Part of a small language model's weights: capped logits, 2825 steps.
Each number is 50 + 10 x the weight over its row's rms, rounded and kept within 0 to 99. Layers, rows and columns count from 0. The size before them is the row's rms in percent of the matrix's.

# layer 11 MLP up, 1024x384, rms 0.114, rows 912-948, columns 320-383
089:55 51 57 53 52 49 50 55 34 47 42 57 47 38 49 40 61 48 51 41 57 46 57 55 42 74 47 65 58 51 57 70 40 35 54 58 48 62 52 41 32 48 52 58 56 58 53 40 40 37 58 46 53 60 59 51 39 62 61 57 58 53 53 51
098:61 59 59 67 37 43 42 63 48 54 60 41 66 72 58 62 59 46 40 41 33 44 46 63 52 63 44 45 39 57 49 67 28 49 51 49 40 44 60 47 43 54 61 58 53 37 42 62 40 43 42 45 38 49 31 77 56 60 47 44 48 47 38 43
092:46 58 53 48 50 41 26 40 71 63 58 41 58 39 47 41 52 60 52 44 53 40 74 52 42 50 61 47 52 49 57 49 51 40 61 60 50 55 56 36 53 40 46 48 41 42 30 42 36 67 54 57 39 57 59 71 50 48 69 35 42 50 64 71
101:40 69 43 45 48 48 42 57 67 60 60 45 44 31 42 51 59 38 50 56 40 77 44 54 42 44 48 48 38 65 63 45 41 47 38 55 49 40 49 60 59 42 60 47 61 49 50 35 48 51 42 63 58 69 75 27 40 51 41 40 61 77 37 49
100:53 58 43 52 45 55 63 52 47 43 57 54 63 46 52 46 39 41 38 49 30 43 50 38 50 35 61 71 54 47 52 47 47 47 57 49 46 67 46 45 39 60 39 53 33 61 57 45 40 40 61 44 53 43 49 43 50 52 69 40 61 66 30 41
097:48 38 48 54 54 48 46 59 33 53 45 53 40 52 46 48 29 37 43 42 58 29 59 61 37 47 56 64 64 46 42 52 59 66 73 55 62 57 39 38 57 40 44 51 72 43 48 58 58 73 33 52 42 40 63 37 44 51 58 62 62 39 55 60
104:60 55 30 46 46 44 57 61 55 54 36 39 55 44 53 28 51 51 54 63 48 44 46 49 48 63 70 45 64 44 41 43 57 51 47 42 27 60 57 65 55 44 31 57 56 45 38 53 48 44 49 40 34 63 49 53 54 56 57 51 59 42 42 43
093:58 43 45 73 54 48 48 60 62 54 47 42 55 48 48 44 48 56 49 34 42 60 57 40 56 60 52 51 56 48 75 54 42 26 43 40 43 54 59 59 57 39 43 50 59 54 28 48 54 51 69 39 40 47 63 58 63 61 37 59 45 81 28 69
096:44 68 57 48 52 60 44 42 49 53 50 48 36 56 54 50 52 64 37 53 60 45 65 54 59 62 34 57 56 35 65 46 47 58 50 70 59 38 49 59 53 60 51 63 60 49 62 50 47 53 49 52 59 66 46 56 46 56 24 43 56 53 49 57
102:45 42 45 42 61 41 47 40 57 45 52 49 61 74 39 69 48 32 29 62 46 62 55 50 59 46 63 51 35 61 60 55 55 64 46 40 70 39 49 53 62 63 49 60 67 48 49 50 48 40 51 49 56 59 31 38 40 56 65 56 55 49 51 51
099:58 57 75 49 32 50 42 50 54 66 44 47 54 58 52 42 41 27 69 63 62 63 41 52 76 64 50 57 53 46 41 69 62 42 46 56 44 48 51 65 61 60 70 59 57 60 49 47 52 44 48 38 49 52 57 46 55 41 37 33 60 50 46 50
103:52 45 43 42 52 53 57 47 41 50 50 53 47 69 64 49 71 52 45 41 45 40 55 66 53 61 63 36 45 39 36 51 43 34 64 45 47 59 49 44 47 62 54 47 63 49 70 65 52 43 50 62 18 60 41 52 33 52 52 60 55 46 62 66
102:38 36 60 62 41 35 41 54 50 58 68 46 62 49 45 49 52 41 54 43 64 64 62 56 52 53 53 45 49 39 56 54 50 53 50 59 42 53 37 55 45 66 54 43 56 49 44 59 53 32 37 59 48 24 51 47 38 56 56 40 50 61 58 71
095:57 57 59 57 32 47 42 54 62 58 30 23 62 65 43 77 38 62 42 53 53 71 57 54 59 43 52 39 38 47 60 50 48 46 55 54 67 31 38 60 46 40 46 49 38 55 52 46 39 44 47 60 48 59 67 52 35 47 39 43 39 67 36 45
094:45 54 50 53 42 58 48 48 42 25 49 50 41 46 56 67 48 17 46 50 43 53 56 42 44 73 51 51 59 43 45 40 53 47 41 47 53 41 42 50 59 48 49 57 60 57 57 59 66 45 57 52 56 50 49 52 60 46 57 51 52 67 69 49
099:52 49 38 70 45 43 48 60 78 67 66 47 48 28 35 41 55 60 48 46 47 55 36 35 47 34 45 47 50 39 41 51 61 52 54 35 59 36 49 59 58 57 50 38 70 55 55 47 53 51 52 50 51 41 49 48 45 45 59 47 56 68 50 33
101:69 57 42 61 59 45 45 48 24 56 53 37 70 58 60 45 44 42 44 23 56 43 37 53 55 43 47 43 49 54 64 57 55 63 57 54 48 51 59 57 50 58 64 46 51 38 35 52 47 49 48 57 38 46 45 35 60 54 42 43 50 49 33 55
103:54 50 21 55 49 48 54 51 60 46 51 63 41 44 44 47 53 56 68 57 47 67 44 55 55 58 50 49 55 45 53 48 33 51 68 56 52 33 68 48 46 48 47 48 53 35 41 46 38 59 51 50 57 37 61 47 67 47 44 60 41 47 68 31
105:47 33 44 44 54 61 64 47 43 47 43 51 47 56 50 47 61 57 57 49 51 53 67 69 55 66 69 63 54 52 67 42 31 56 65 58 49 51 48 56 77 40 57 54 65 68 50 17 62 38 67 46 52 55 39 36 62 42 41 59 65 54 40 53
108:35 58 58 47 30 52 44 45 58 53 53 59 66 43 46 47 51 51 41 36 78 73 45 29 55 61 39 47 64 46 57 40 27 36 44 29 47 46 42 79 67 32 33 53 36 41 50 48 51 51 53 35 44 67 43 39 51 54 59 58 65 57 54 51
103:57 63 49 75 57 52 46 59 48 36 45 49 29 57 61 50 50 55 58 54 49 44 37 54 59 38 62 49 58 35 50 40 50 49 47 45 41 59 42 46 52 47 49 55 55 52 63 60 30 56 59 51 45 33 49 51 61 48 36 30 35 48 49 43
100:59 35 43 47 60 55 45 46 56 54 48 49 68 48 40 46 40 60 60 40 70 59 44 45 47 56 64 63 37 39 62 34 43 72 30 61 56 52 50 47 53 64 46 53 56 49 44 27 32 61 39 36 31 48 52 56 41 54 34 49 53 50 59 47
106:53 57 49 44 48 68 58 57 63 54 55 42 29 46 73 45 52 42 57 61 51 47 42 52 40 48 54 69 56 49 57 57 67 62 49 54 31 51 25 41 42 25 55 52 58 64 66 53 51 55 47 41 60 39 39 47 49 26 61 56 62 48 36 45
108:52 22 61 56 59 23 34 47 53 48 52 57 52 50 46 35 51 68 42 71 43 26 64 37 42 38 47 58 32 59 52 52 51 47 37 41 66 51 40 50 47 50 58 61 56 35 43 53 36 57 46 67 55 37 47 49 40 45 56 46 59 46 51 31
099:44 49 26 25 60 59 38 38 69 63 54 46 42 37 39 51 37 48 50 52 38 49 49 48 34 62 64 74 42 59 57 50 69 43 49 36 46 44 57 66 57 59 44 45 38 50 48 61 46 45 62 53 59 34 47 52 48 45 43 64 40 49 50 53
097:37 53 38 37 55 57 54 72 31 29 51 44 52 48 68 52 49 59 65 51 52 47 55 47 44 57 65 44 49 44 48 62 38 40 59 59 72 43 48 56 57 43 60 64 70 52 44 43 44 38 41 45 55 53 52 46 38 44 47 49 42 61 65 26
095:56 58 47 53 63 48 50 34 46 43 42 52 51 57 60 74 60 47 52 53 39 52 39 38 50 38 53 50 59 42 60 41 38 54 47 49 37 46 42 48 48 37 52 39 64 67 41 48 54 41 37 57 42 57 57 53 45 48 75 52 57 60 62 52
105:32 58 42 55 45 57 50 54 41 51 54 61 43 70 46 48 46 12 52 60 53 46 53 25 67 56 48 62 39 42 60 62 40 46 51 50 33 50 50 39 22 47 64 60 46 47 64 47 51 56 58 48 52 37 64 43 47 64 67 40 55 48 45 52
100:57 40 50 40 55 40 53 44 55 54 35 45 43 52 59 52 48 40 56 50 35 41 49 55 60 60 56 49 54 48 46 60 51 52 38 65 53 37 55 45 46 59 46 56 54 52 52 44 63 44 61 55 58 57 57 56 52 44 58 50 66 62 65 36
104:45 48 53 48 64 49 55 50 49 41 36 62 62 63 49 56 45 45 34 51 64 47 42 69 40 53 43 36 43 51 43 67 53 55 39 37 62 55 50 58 59 57 58 35 38 31 52 52 67 59 54 56 56 55 39 31 48 53 48 73 48 47 51 64
101:62 41 49 50 52 48 48 53 60 45 51 48 47 42 50 47 54 34 36 54 61 66 64 51 59 63 51 36 37 46 54 60 57 60 45 43 56 29 59 63 57 51 37 40 43 45 49 44 68 51 36 36 77 58 47 47 49 55 53 45 33 56 59 62
096:38 49 54 46 48 56 55 47 31 86 53 48 54 39 57 53 57 39 50 45 52 54 40 50 44 56 63 56 40 50 64 39 45 57 58 68 36 41 52 49 49 66 36 69 43 36 45 61 40 41 34 49 64 54 63 63 47 53 62 45 50 35 42 53
099:61 51 37 55 64 42 49 55 56 53 52 68 65 49 38 64 58 61 71 54 51 52 43 64 56 45 42 41 60 48 47 43 45 45 72 42 37 54 48 47 46 50 40 34 47 48 58 42 47 37 29 39 68 57 50 44 51 68 61 53 42 57 43 59
095:43 39 63 58 66 60 63 58 73 50 50 52 52 35 45 30 46 76 47 56 40 59 43 53 53 64 68 34 49 62 46 70 48 67 42 60 57 59 48 55 40 51 39 62 47 28 42 62 44 44 43 56 48 50 53 33 35 36 63 62 59 65 60 46
100:66 55 52 43 47 42 69 57 37 47 56 50 50 59 43 59 37 53 62 37 51 71 40 65 54 56 52 66 45 40 51 57 70 59 46 41 33 66 27 29 64 47 53 60 43 66 52 65 49 60 60 25 56 49 31 51 52 55 48 53 56 48 46 43
094:60 46 54 48 43 53 64 41 46 41 62 47 52 63 39 51 29 32 40 39 56 73 39 38 53 61 64 68 46 55 48 48 35 59 38 39 50 48 55 47 50 49 32 56 58 36 38 39 59 44 43 78 52 54 36 47 50 62 59 40 49 48 65 37
097:44 35 39 50 39 49 47 64 39 54 49 66 48 43 42 53 38 56 56 71 43 51 58 56 59 51 61 51 49 46 23 51 45 51 78 61 42 39 41 45 44 52 52 55 54 62 39 55 52 58 48 66 45 52 59 59 58 44 45 48 43 41 39 51
# layer 11 MLP down (transposed), 1024x384, rms 0.0888, rows 912-947, columns 320-383
098:66 54 57 51 46 45 26 41 55 58 65 54 35 44 59 39 45 49 64 43 35 56 53 48 56 58 46 53 44 59 45 36 59 59 58 43 58 36 50 67 57 64 48 51 39 57 48 56 41 38 42 43 56 50 68 70 65 56 55 37 37 49 61 68
095:49 66 67 45 57 29 55 36 28 55 68 66 31 57 50 63 40 60 29 52 45 43 67 59 48 43 41 55 62 38 47 24 52 48 49 61 69 44 40 56 70 24 57 58 45 62 34 62 45 59 57 55 67 44 54 50 40 61 47 64 58 60 60 53
094:49 45 29 63 53 61 51 59 43 54 52 33 77 55 48 29 48 63 54 40 48 53 52 46 76 59 54 53 46 64 65 50 59 49 45 54 64 51 47 57 46 34 59 37 52 51 58 50 72 44 54 54 43 57 47 77 52 58 64 40 47 39 48 38
099:47 44 58 58 55 69 60 66 44 57 57 60 43 26 46 59 54 53 49 74 49 56 56 46 62 44 63 57 47 66 54 68 47 35 50 35 55 53 51 56 43 55 38 55 52 53 26 31 29 46 56 54 67 43 56 43 51 57 51 50 40 56 42 49
100:42 47 59 44 51 44 43 43 52 45 64 42 47 48 51 30 44 47 47 44 67 24 46 65 52 63 51 60 62 47 47 35 51 62 37 53 41 55 43 38 44 47 52 70 57 28 69 47 45 48 42 63 48 49 53 46 54 51 45 48 59 54 36 41
099:55 75 35 43 44 30 30 62 68 43 58 73 41 52 47 57 52 51 46 63 47 47 48 61 49 47 52 55 57 56 31 47 55 57 50 62 48 55 46 56 33 46 51 69 44 43 38 45 51 59 53 44 52 62 43 32 41 36 46 43 39 52 47 47
105:53 43 66 44 47 41 50 39 23 41 55 54 57 63 62 49 47 43 56 43 57 54 53 33 54 65 40 57 58 54 60 47 74 44 57 59 36 61 33 61 47 45 47 45 44 65 52 46 63 48 46 45 52 52 49 63 59 51 56 48 49 53 35 58
098:63 62 50 39 64 39 51 57 49 56 68 46 63 65 61 47 19 40 31 52 28 49 38 56 28 44 64 59 49 56 38 48 51 52 49 53 60 35 48 55 55 59 41 50 44 40 42 68 52 52 42 51 34 50 40 53 47 44 73 52 45 41 43 35
101:40 59 56 46 47 57 58 36 69 43 50 46 61 47 40 41 46 74 57 35 70 55 35 49 46 39 40 40 69 50 65 54 46 64 45 39 38 49 49 63 50 44 62 63 42 64 55 71 58 69 59 59 34 35 42 50 46 53 39 39 52 54 50 34
099:25 43 51 53 56 69 53 44 53 59 52 51 41 43 34 27 50 40 49 44 48 48 38 47 53 56 58 36 54 53 60 50 47 52 48 42 48 42 40 46 54 47 55 53 59 28 59 34 47 44 53 55 51 50 42 54 28 61 40 52 60 37 52 39
096:38 45 54 42 65 37 53 45 55 46 48 53 41 38 61 63 46 52 39 36 48 61 41 47 48 48 40 57 47 62 43 53 61 47 58 30 47 45 56 60 62 65 53 51 47 46 51 48 50 55 62 46 54 58 81 43 57 62 67 39 40 59 61 38
104:42 47 57 62 49 59 38 43 55 42 51 50 43 34 58 41 49 39 48 37 52 63 29 51 38 51 52 58 59 54 58 58 40 45 54 57 43 46 36 41 56 47 51 59 58 63 36 56 56 37 42 48 44 46 39 52 56 55 50 43 62 48 66 51
100:56 50 39 43 42 50 63 52 35 62 53 53 57 53 63 44 47 51 62 54 30 57 64 30 62 62 51 43 46 49 55 68 60 42 52 60 42 51 53 46 48 27 38 68 53 65 67 49 58 47 56 38 48 50 63 56 45 45 41 50 44 53 69 56
096:35 61 48 49 60 53 48 46 49 43 74 74 36 58 49 61 48 65 48 41 46 59 62 30 58 41 73 53 36 61 55 24 62 48 56 39 50 65 63 57 32 48 46 43 59 53 54 47 55 44 54 71 44 53 61 49 42 52 49 56 48 47 54 50
103:51 54 54 55 46 47 44 72 26 43 61 59 63 49 63 53 51 60 42 53 76 40 42 39 61 56 41 47 58 43 39 62 32 45 47 70 38 49 43 63 51 35 42 41 40 54 38 46 53 43 55 42 47 31 60 54 51 37 27 40 54 40 49 48
099:49 46 67 43 59 42 48 37 51 44 53 53 48 56 50 36 64 43 62 65 47 46 52 60 36 47 61 29 48 45 51 52 49 60 38 52 82 65 41 43 57 60 40 47 42 55 56 69 64 51 63 59 51 35 44 34 68 63 48 41 52 31 47 44
100:69 41 55 46 55 62 50 44 67 54 31 70 64 36 57 69 48 37 52 44 32 51 50 34 53 48 43 59 45 53 42 47 40 49 63 54 72 43 54 60 39 60 39 50 53 62 52 52 61 42 58 38 62 40 42 51 66 44 52 48 34 55 39 51
100:37 39 39 47 46 42 44 45 68 47 52 50 31 51 42 39 47 53 70 55 61 35 64 59 48 46 47 58 72 66 48 39 60 50 57 62 44 38 63 61 32 40 59 30 36 49 48 43 48 49 28 81 42 30 51 60 56 54 54 53 53 53 51 44
101:61 65 52 31 57 41 41 70 60 51 51 59 54 68 50 65 58 29 42 47 53 48 55 51 59 45 71 37 43 61 62 59 68 35 58 42 43 60 54 41 50 49 61 51 62 44 52 47 40 52 47 44 77 52 40 40 41 50 22 48 66 48 51 51
101:41 27 34 65 62 45 56 42 40 46 52 50 36 32 42 41 67 44 39 50 51 67 52 51 57 52 49 51 45 47 50 33 50 56 55 63 55 33 60 60 62 64 37 68 36 56 34 51 61 50 51 46 67 49 54 33 44 46 48 59 60 54 60 47
105:56 67 52 51 57 56 47 63 41 40 53 53 59 37 51 53 63 42 45 55 51 44 66 47 39 55 40 58 66 53 47 51 39 46 41 29 55 59 41 63 59 71 51 66 60 35 47 73 49 54 50 53 34 40 37 48 61 52 49 40 68 50 55 59
103:56 39 65 44 54 16 51 46 35 59 42 53 44 54 47 57 74 60 55 67 48 43 56 50 48 45 49 50 43 54 48 58 46 61 51 43 47 48 44 50 52 57 56 51 53 57 59 49 57 53 61 45 60 53 55 32 45 30 30 51 48 35 50 47
100:59 39 64 42 25 51 65 47 53 50 56 54 56 52 61 42 52 50 50 49 31 48 59 45 54 57 48 61 44 58 53 47 46 60 64 35 37 50 55 62 56 53 28 63 59 71 47 66 49 30 51 58 51 43 58 38 54 32 39 62 61 56 33 42
101:72 57 61 47 58 33 49 46 75 44 40 34 62 65 27 48 59 42 48 45 47 48 45 66 37 56 47 61 58 48 33 53 62 36 53 61 42 51 59 48 34 55 45 55 63 52 52 50 22 31 46 52 43 52 49 48 45 45 61 68 46 56 42 51
099:23 39 46 37 62 42 43 38 46 41 45 38 46 28 59 54 63 49 57 52 58 29 37 43 61 36 48 43 31 45 74 43 45 46 41 57 66 44 57 50 50 59 62 56 63 40 66 42 43 48 49 59 51 50 43 44 49 47 48 68 33 55 54 59
105:54 59 50 45 54 40 34 61 31 43 39 84 57 45 48 61 49 48 39 53 35 67 63 66 46 46 46 56 49 61 47 65 40 34 56 61 71 38 66 54 76 47 46 57 61 41 49 33 47 47 50 50 58 58 49 68 41 40 49 60 28 41 45 52
100:55 54 38 43 43 62 40 64 77 65 50 43 50 38 52 44 50 45 40 51 43 61 61 35 46 43 44 57 52 60 48 40 52 45 53 61 45 51 45 53 53 42 53 42 51 55 71 49 48 48 56 43 41 37 59 59 50 39 42 63 43 59 48 38
099:33 43 44 50 38 36 39 52 53 33 54 45 48 49 52 57 43 64 55 45 67 31 51 63 57 39 34 47 52 43 42 59 57 47 54 61 47 38 39 47 44 34 34 49 41 41 35 49 63 36 52 44 66 45 50 45 37 71 35 58 62 60 47 59
099:53 53 55 61 56 46 64 59 56 56 47 29 50 42 40 44 55 64 28 31 46 39 65 61 54 58 65 50 33 36 50 55 47 52 59 58 53 55 42 62 41 52 54 73 51 52 52 19 57 46 42 60 71 39 52 50 64 47 55 39 57 47 57 62
095:45 48 55 34 65 44 63 54 59 49 51 58 73 63 58 50 57 60 68 57 36 52 27 55 52 45 64 39 50 46 60 51 59 42 44 46 51 66 47 59 34 50 59 54 31 43 39 40 55 70 38 47 51 47 46 44 51 55 51 75 55 48 24 47
104:47 63 53 52 48 52 59 50 60 67 60 68 44 58 39 38 60 38 59 36 51 48 46 49 51 44 75 57 57 36 46 46 43 51 55 55 56 49 56 63 58 37 53 52 53 54 55 61 60 57 70 36 57 62 47 45 51 57 54 61 47 44 43 36
101:51 57 47 49 50 38 60 49 50 65 48 46 59 59 40 55 68 56 49 69 47 44 36 45 51 56 55 46 41 41 35 58 19 48 66 54 55 55 59 56 49 48 57 56 55 68 35 74 63 58 49 51 50 65 58 59 55 37 49 51 65 57 63 40
098:43 43 63 51 48 62 50 33 40 62 36 42 51 49 34 54 37 47 71 54 50 51 46 62 53 46 40 48 44 41 51 52 41 55 57 62 80 70 44 52 57 45 32 54 38 43 48 54 53 46 53 39 58 52 48 53 46 58 51 69 56 52 62 53
091:53 26 45 65 41 40 40 50 50 54 58 78 43 56 44 54 62 59 50 51 43 66 49 70 51 42 39 53 61 41 56 41 58 64 48 52 51 60 50 51 50 66 57 57 39 48 55 46 61 35 59 35 39 59 51 40 52 35 36 41 57 66 85 61
103:46 41 40 46 53 29 49 54 57 56 62 62 60 45 54 54 53 47 70 53 56 49 48 41 61 60 60 52 28 38 28 61 50 48 47 60 40 39 62 42 62 40 48 58 63 34 53 38 44 62 29 48 47 45 47 52 54 50 69 58 51 53 52 60
101:57 68 44 35 48 43 47 66 56 53 58 42 52 49 54 41 42 70 54 44 47 48 39 49 56 37 49 51 61 37 59 45 36 68 50 52 54 57 39 55 56 34 61 44 57 44 47 41 57 35 39 40 60 57 47 40 39 62 51 63 53 58 50 45
# layer 11 MLP gate, 1024x384, rms 0.108, rows 913-948, columns 320-383
092:42 53 47 47 38 40 66 55 61 53 64 50 53 70 55 53 53 31 53 37 58 52 51 47 72 54 36 39 48 46 37 52 51 43 60 53 51 62 44 46 47 38 69 57 57 63 38 46 50 53 15 46 61 55 43 65 53 50 50 49 44 59 57 27
094:32 64 54 50 59 50 52 51 45 67 68 62 49 63 60 39 63 53 49 40 42 50 58 65 55 52 58 73 41 60 45 52 60 49 45 41 55 61 44 36 36 51 48 51 70 54 50 50 59 51 56 57 62 57 65 45 57 39 51 63 51 55 50 61
096:48 50 37 54 61 37 30 57 48 59 42 46 74 43 54 46 55 37 49 55 49 49 43 61 40 37 59 56 44 51 39 40 65 29 38 52 47 43 35 67 57 55 56 66 49 48 46 44 44 35 50 37 42 44 51 51 40 23 45 47 55 42 48 49
097:57 46 56 41 57 40 51 37 45 40 58 49 55 45 48 59 33 48 51 50 34 61 50 66 54 43 67 58 48 44 67 58 42 50 56 64 49 30 54 50 44 41 47 54 39 40 49 47 45 53 51 53 53 43 44 41 39 48 44 35 47 56 42 66
104:52 67 54 53 79 50 39 41 56 43 60 62 67 44 46 45 44 65 45 52 41 54 54 40 56 32 65 43 48 71 56 48 42 52 51 38 51 26 41 48 43 46 55 49 53 56 50 75 50 48 44 42 33 42 58 63 40 54 42 49 45 39 50 52
105:47 61 53 58 67 56 62 56 58 55 60 42 48 41 59 49 58 50 52 52 30 60 51 52 56 37 37 39 54 33 45 76 54 52 59 52 50 72 39 58 71 45 52 51 55 50 51 36 38 52 40 60 60 62 50 62 57 71 65 51 48 49 41 41
095:45 37 66 44 42 29 50 62 66 53 61 36 54 50 45 56 40 45 52 44 44 53 61 52 61 45 65 62 46 51 61 59 60 42 70 54 54 36 53 55 57 67 56 48 35 56 54 38 59 30 69 35 67 64 54 48 53 62 40 56 54 51 34 65
092:55 55 61 68 42 52 50 61 52 65 49 54 60 33 43 47 52 38 40 55 54 52 46 46 52 30 60 46 44 70 81 36 53 46 42 66 40 46 48 46 55 63 45 35 52 55 61 32 51 59 38 53 57 44 44 53 28 58 44 51 54 61 47 41
097:56 55 57 70 45 44 58 53 71 33 38 46 42 37 36 60 46 47 48 51 33 52 54 46 51 55 51 64 33 52 32 49 70 69 36 31 62 70 59 48 43 47 47 52 60 61 45 55 64 53 48 46 49 56 68 42 59 65 47 31 59 44 27 38
096:52 34 41 53 41 59 44 71 45 56 51 49 36 40 40 33 34 47 42 54 45 69 54 33 78 51 55 43 49 57 69 59 30 45 45 47 50 40 42 45 53 57 33 42 38 74 74 37 38 43 61 57 44 46 48 55 52 48 44 41 51 65 54 50
107:36 48 54 48 36 37 54 64 60 55 56 38 50 62 45 50 54 58 52 49 55 35 49 60 48 53 64 51 65 50 50 31 59 46 52 61 35 58 50 54 41 40 66 54 72 33 54 44 47 65 48 58 24 46 46 29 66 48 51 54 44 58 60 42
099:40 49 58 51 54 52 39 27 48 62 65 53 42 56 59 60 50 56 54 63 59 59 26 53 36 46 69 50 51 67 53 43 63 48 63 34 67 41 42 62 64 49 38 48 53 46 66 37 36 63 29 40 46 49 46 54 39 51 45 63 54 60 48 42
103:56 49 50 60 65 52 33 40 52 53 58 55 42 69 44 51 29 47 47 60 45 42 42 58 40 54 52 32 42 45 49 47 39 42 36 49 39 46 36 39 58 43 55 66 48 33 38 21 61 43 55 36 50 53 52 47 48 61 54 41 58 62 46 44
095:31 51 48 56 51 53 50 47 58 47 47 59 39 45 60 50 68 41 53 54 33 54 47 44 64 67 46 43 51 45 58 53 42 37 32 34 62 40 44 44 48 52 65 58 45 68 51 47 53 55 48 43 58 72 55 50 64 37 70 41 65 63 59 70
094:58 36 49 54 33 58 53 54 50 64 55 48 39 69 47 36 45 61 54 56 46 72 53 43 60 54 65 67 44 62 56 51 55 33 40 47 51 45 53 41 65 56 48 52 69 43 50 36 42 54 62 53 66 52 53 55 50 48 44 46 60 46 44 60
102:52 32 46 54 55 60 38 46 45 54 36 53 55 59 59 62 60 45 77 45 52 54 44 44 56 51 59 49 56 47 44 53 33 32 32 47 58 59 76 55 60 61 39 46 45 51 48 35 41 71 46 46 56 49 61 46 53 64 48 39 42 49 39 39
099:43 42 45 44 61 67 59 42 52 45 67 59 61 44 48 45 42 41 52 53 27 40 44 37 42 60 70 45 58 68 43 33 49 37 43 43 62 51 60 57 58 53 64 36 73 59 33 34 54 45 50 63 48 49 64 43 43 39 65 46 44 44 63 44
100:35 52 42 57 61 34 41 45 56 35 55 50 49 52 40 59 64 34 45 50 36 39 39 54 31 59 56 72 58 51 59 56 40 35 49 48 50 59 30 53 51 60 51 29 57 56 33 47 48 36 21 41 35 34 65 72 48 56 49 48 61 56 50 61
106:49 38 32 44 32 64 66 33 54 50 61 46 59 57 61 57 53 52 50 48 28 38 58 43 63 33 52 62 53 36 46 50 57 49 52 49 53 57 69 36 43 53 38 42 48 44 63 39 49 43 56 49 58 49 63 50 51 53 60 58 53 32 53 50
105:43 67 41 37 58 55 63 72 52 47 37 59 70 57 46 58 57 53 34 50 57 39 45 64 45 48 49 46 51 41 42 39 46 55 50 54 39 43 56 46 44 58 41 37 57 55 48 54 61 42 46 64 56 49 49 49 61 51 63 56 78 41 48 46
098:52 38 57 60 41 54 38 49 50 47 42 60 34 58 37 38 58 55 66 57 43 40 35 35 52 41 67 63 43 52 70 46 31 57 67 34 58 68 44 44 41 31 61 64 36 52 47 39 24 68 53 53 57 55 47 55 28 44 52 50 40 47 41 48
106:46 49 62 42 27 52 64 59 70 54 54 22 53 44 55 51 49 35 51 55 35 49 52 50 56 52 37 60 56 59 39 38 36 54 40 53 62 53 49 43 49 46 35 47 65 64 38 39 52 58 57 54 51 65 78 58 49 34 62 60 46 57 44 26
100:45 62 51 43 50 51 63 64 34 51 36 42 51 73 67 45 33 39 45 46 54 55 46 44 50 47 31 60 72 51 50 49 50 46 39 36 32 49 61 74 53 41 54 20 66 52 64 43 36 45 49 55 40 43 38 58 45 33 40 49 45 44 59 41
102:41 55 30 53 43 47 59 60 54 71 36 48 57 51 57 68 63 45 73 50 49 50 53 50 59 47 56 41 65 45 47 47 41 65 53 52 36 52 47 50 32 42 55 58 53 36 66 49 49 58 57 52 65 58 41 49 46 41 19 58 36 60 51 69
101:45 67 62 58 55 58 32 49 48 26 53 79 50 59 41 71 53 54 50 75 61 43 59 50 54 42 44 41 40 54 58 48 47 44 47 44 50 60 33 43 54 51 46 59 58 41 55 45 46 50 35 45 39 78 48 65 54 53 52 40 50 52 44 29
098:69 45 53 34 47 41 54 73 59 57 31 41 57 50 52 67 41 58 37 61 66 65 50 53 61 47 58 78 56 39 49 62 67 37 61 47 58 52 48 46 67 49 76 43 52 69 60 66 42 43 46 55 51 47 53 50 63 41 59 55 41 42 34 41
104:44 50 47 58 48 64 56 46 39 45 32 47 45 49 62 35 62 65 61 38 41 41 46 39 56 60 67 58 62 62 60 20 37 41 28 68 57 61 47 39 47 61 51 65 57 62 66 41 41 45 35 52 39 46 42 57 37 44 53 40 60 39 44 18
103:51 45 64 50 58 57 41 40 50 55 46 43 49 41 60 46 49 51 36 60 46 49 51 48 41 62 46 55 67 39 47 47 44 58 31 63 45 39 30 72 43 34 58 60 49 46 47 70 40 34 45 48 45 60 46 43 54 53 47 53 62 61 45 49
103:50 43 36 56 51 74 51 47 55 61 48 56 74 68 57 42 49 29 54 56 54 67 39 60 66 46 49 31 39 64 59 66 55 45 55 45 18 52 61 52 34 51 41 35 58 60 52 57 54 62 61 55 40 60 47 71 52 53 64 55 43 65 62 42
101:49 71 61 31 50 46 51 51 58 46 37 47 71 42 31 38 56 51 38 50 51 33 51 58 47 50 41 60 47 51 54 45 66 31 35 55 67 60 53 50 58 62 41 55 49 53 62 49 49 38 55 37 60 46 56 53 60 37 76 52 41 40 50 41
100:62 68 59 35 64 56 57 61 53 75 56 57 47 50 79 54 46 59 53 45 51 44 69 66 35 40 60 52 54 62 47 40 42 52 44 51 37 59 35 42 44 69 53 36 56 57 35 68 57 51 48 56 46 52 45 32 48 35 48 44 52 45 47 47
099:34 43 51 68 47 57 35 50 55 60 43 47 53 56 69 46 46 50 42 63 29 46 58 66 34 41 49 65 52 57 59 32 56 53 43 45 36 61 45 38 60 50 50 52 50 35 52 47 49 47 61 47 54 52 51 39 38 31 44 46 47 52 43 48
096:63 51 35 56 46 67 39 50 44 38 56 45 51 61 37 52 54 36 34 64 61 43 46 53 48 46 40 60 51 64 55 48 42 51 53 53 44 45 50 42 54 55 62 54 54 41 38 43 50 65 72 46 75 54 41 63 51 62 53 59 54 40 59 52
105:59 74 52 66 40 55 40 37 50 62 59 53 66 59 63 49 58 57 43 45 56 46 46 46 56 72 46 38 46 53 59 33 44 39 62 45 54 62 51 79 64 59 50 66 49 52 54 46 44 51 56 47 63 55 44 55 31 36 44 59 38 46 56 44
097:48 54 37 56 78 46 59 46 62 61 62 61 60 46 56 47 54 47 33 56 35 70 46 33 45 60 50 54 66 56 39 56 44 50 48 29 63 58 44 59 43 58 59 65 45 66 38 61 40 24 49 48 59 59 47 59 59 35 52 38 30 50 83 47
102:50 61 59 45 40 35 52 52 48 50 58 45 48 61 55 41 24 41 35 46 66 37 40 49 55 56 42 67 56 49 40 54 46 57 39 35 66 49 57 76 51 56 59 34 56 43 51 56 39 52 37 56 42 48 48 58 63 53 35 59 54 33 42 43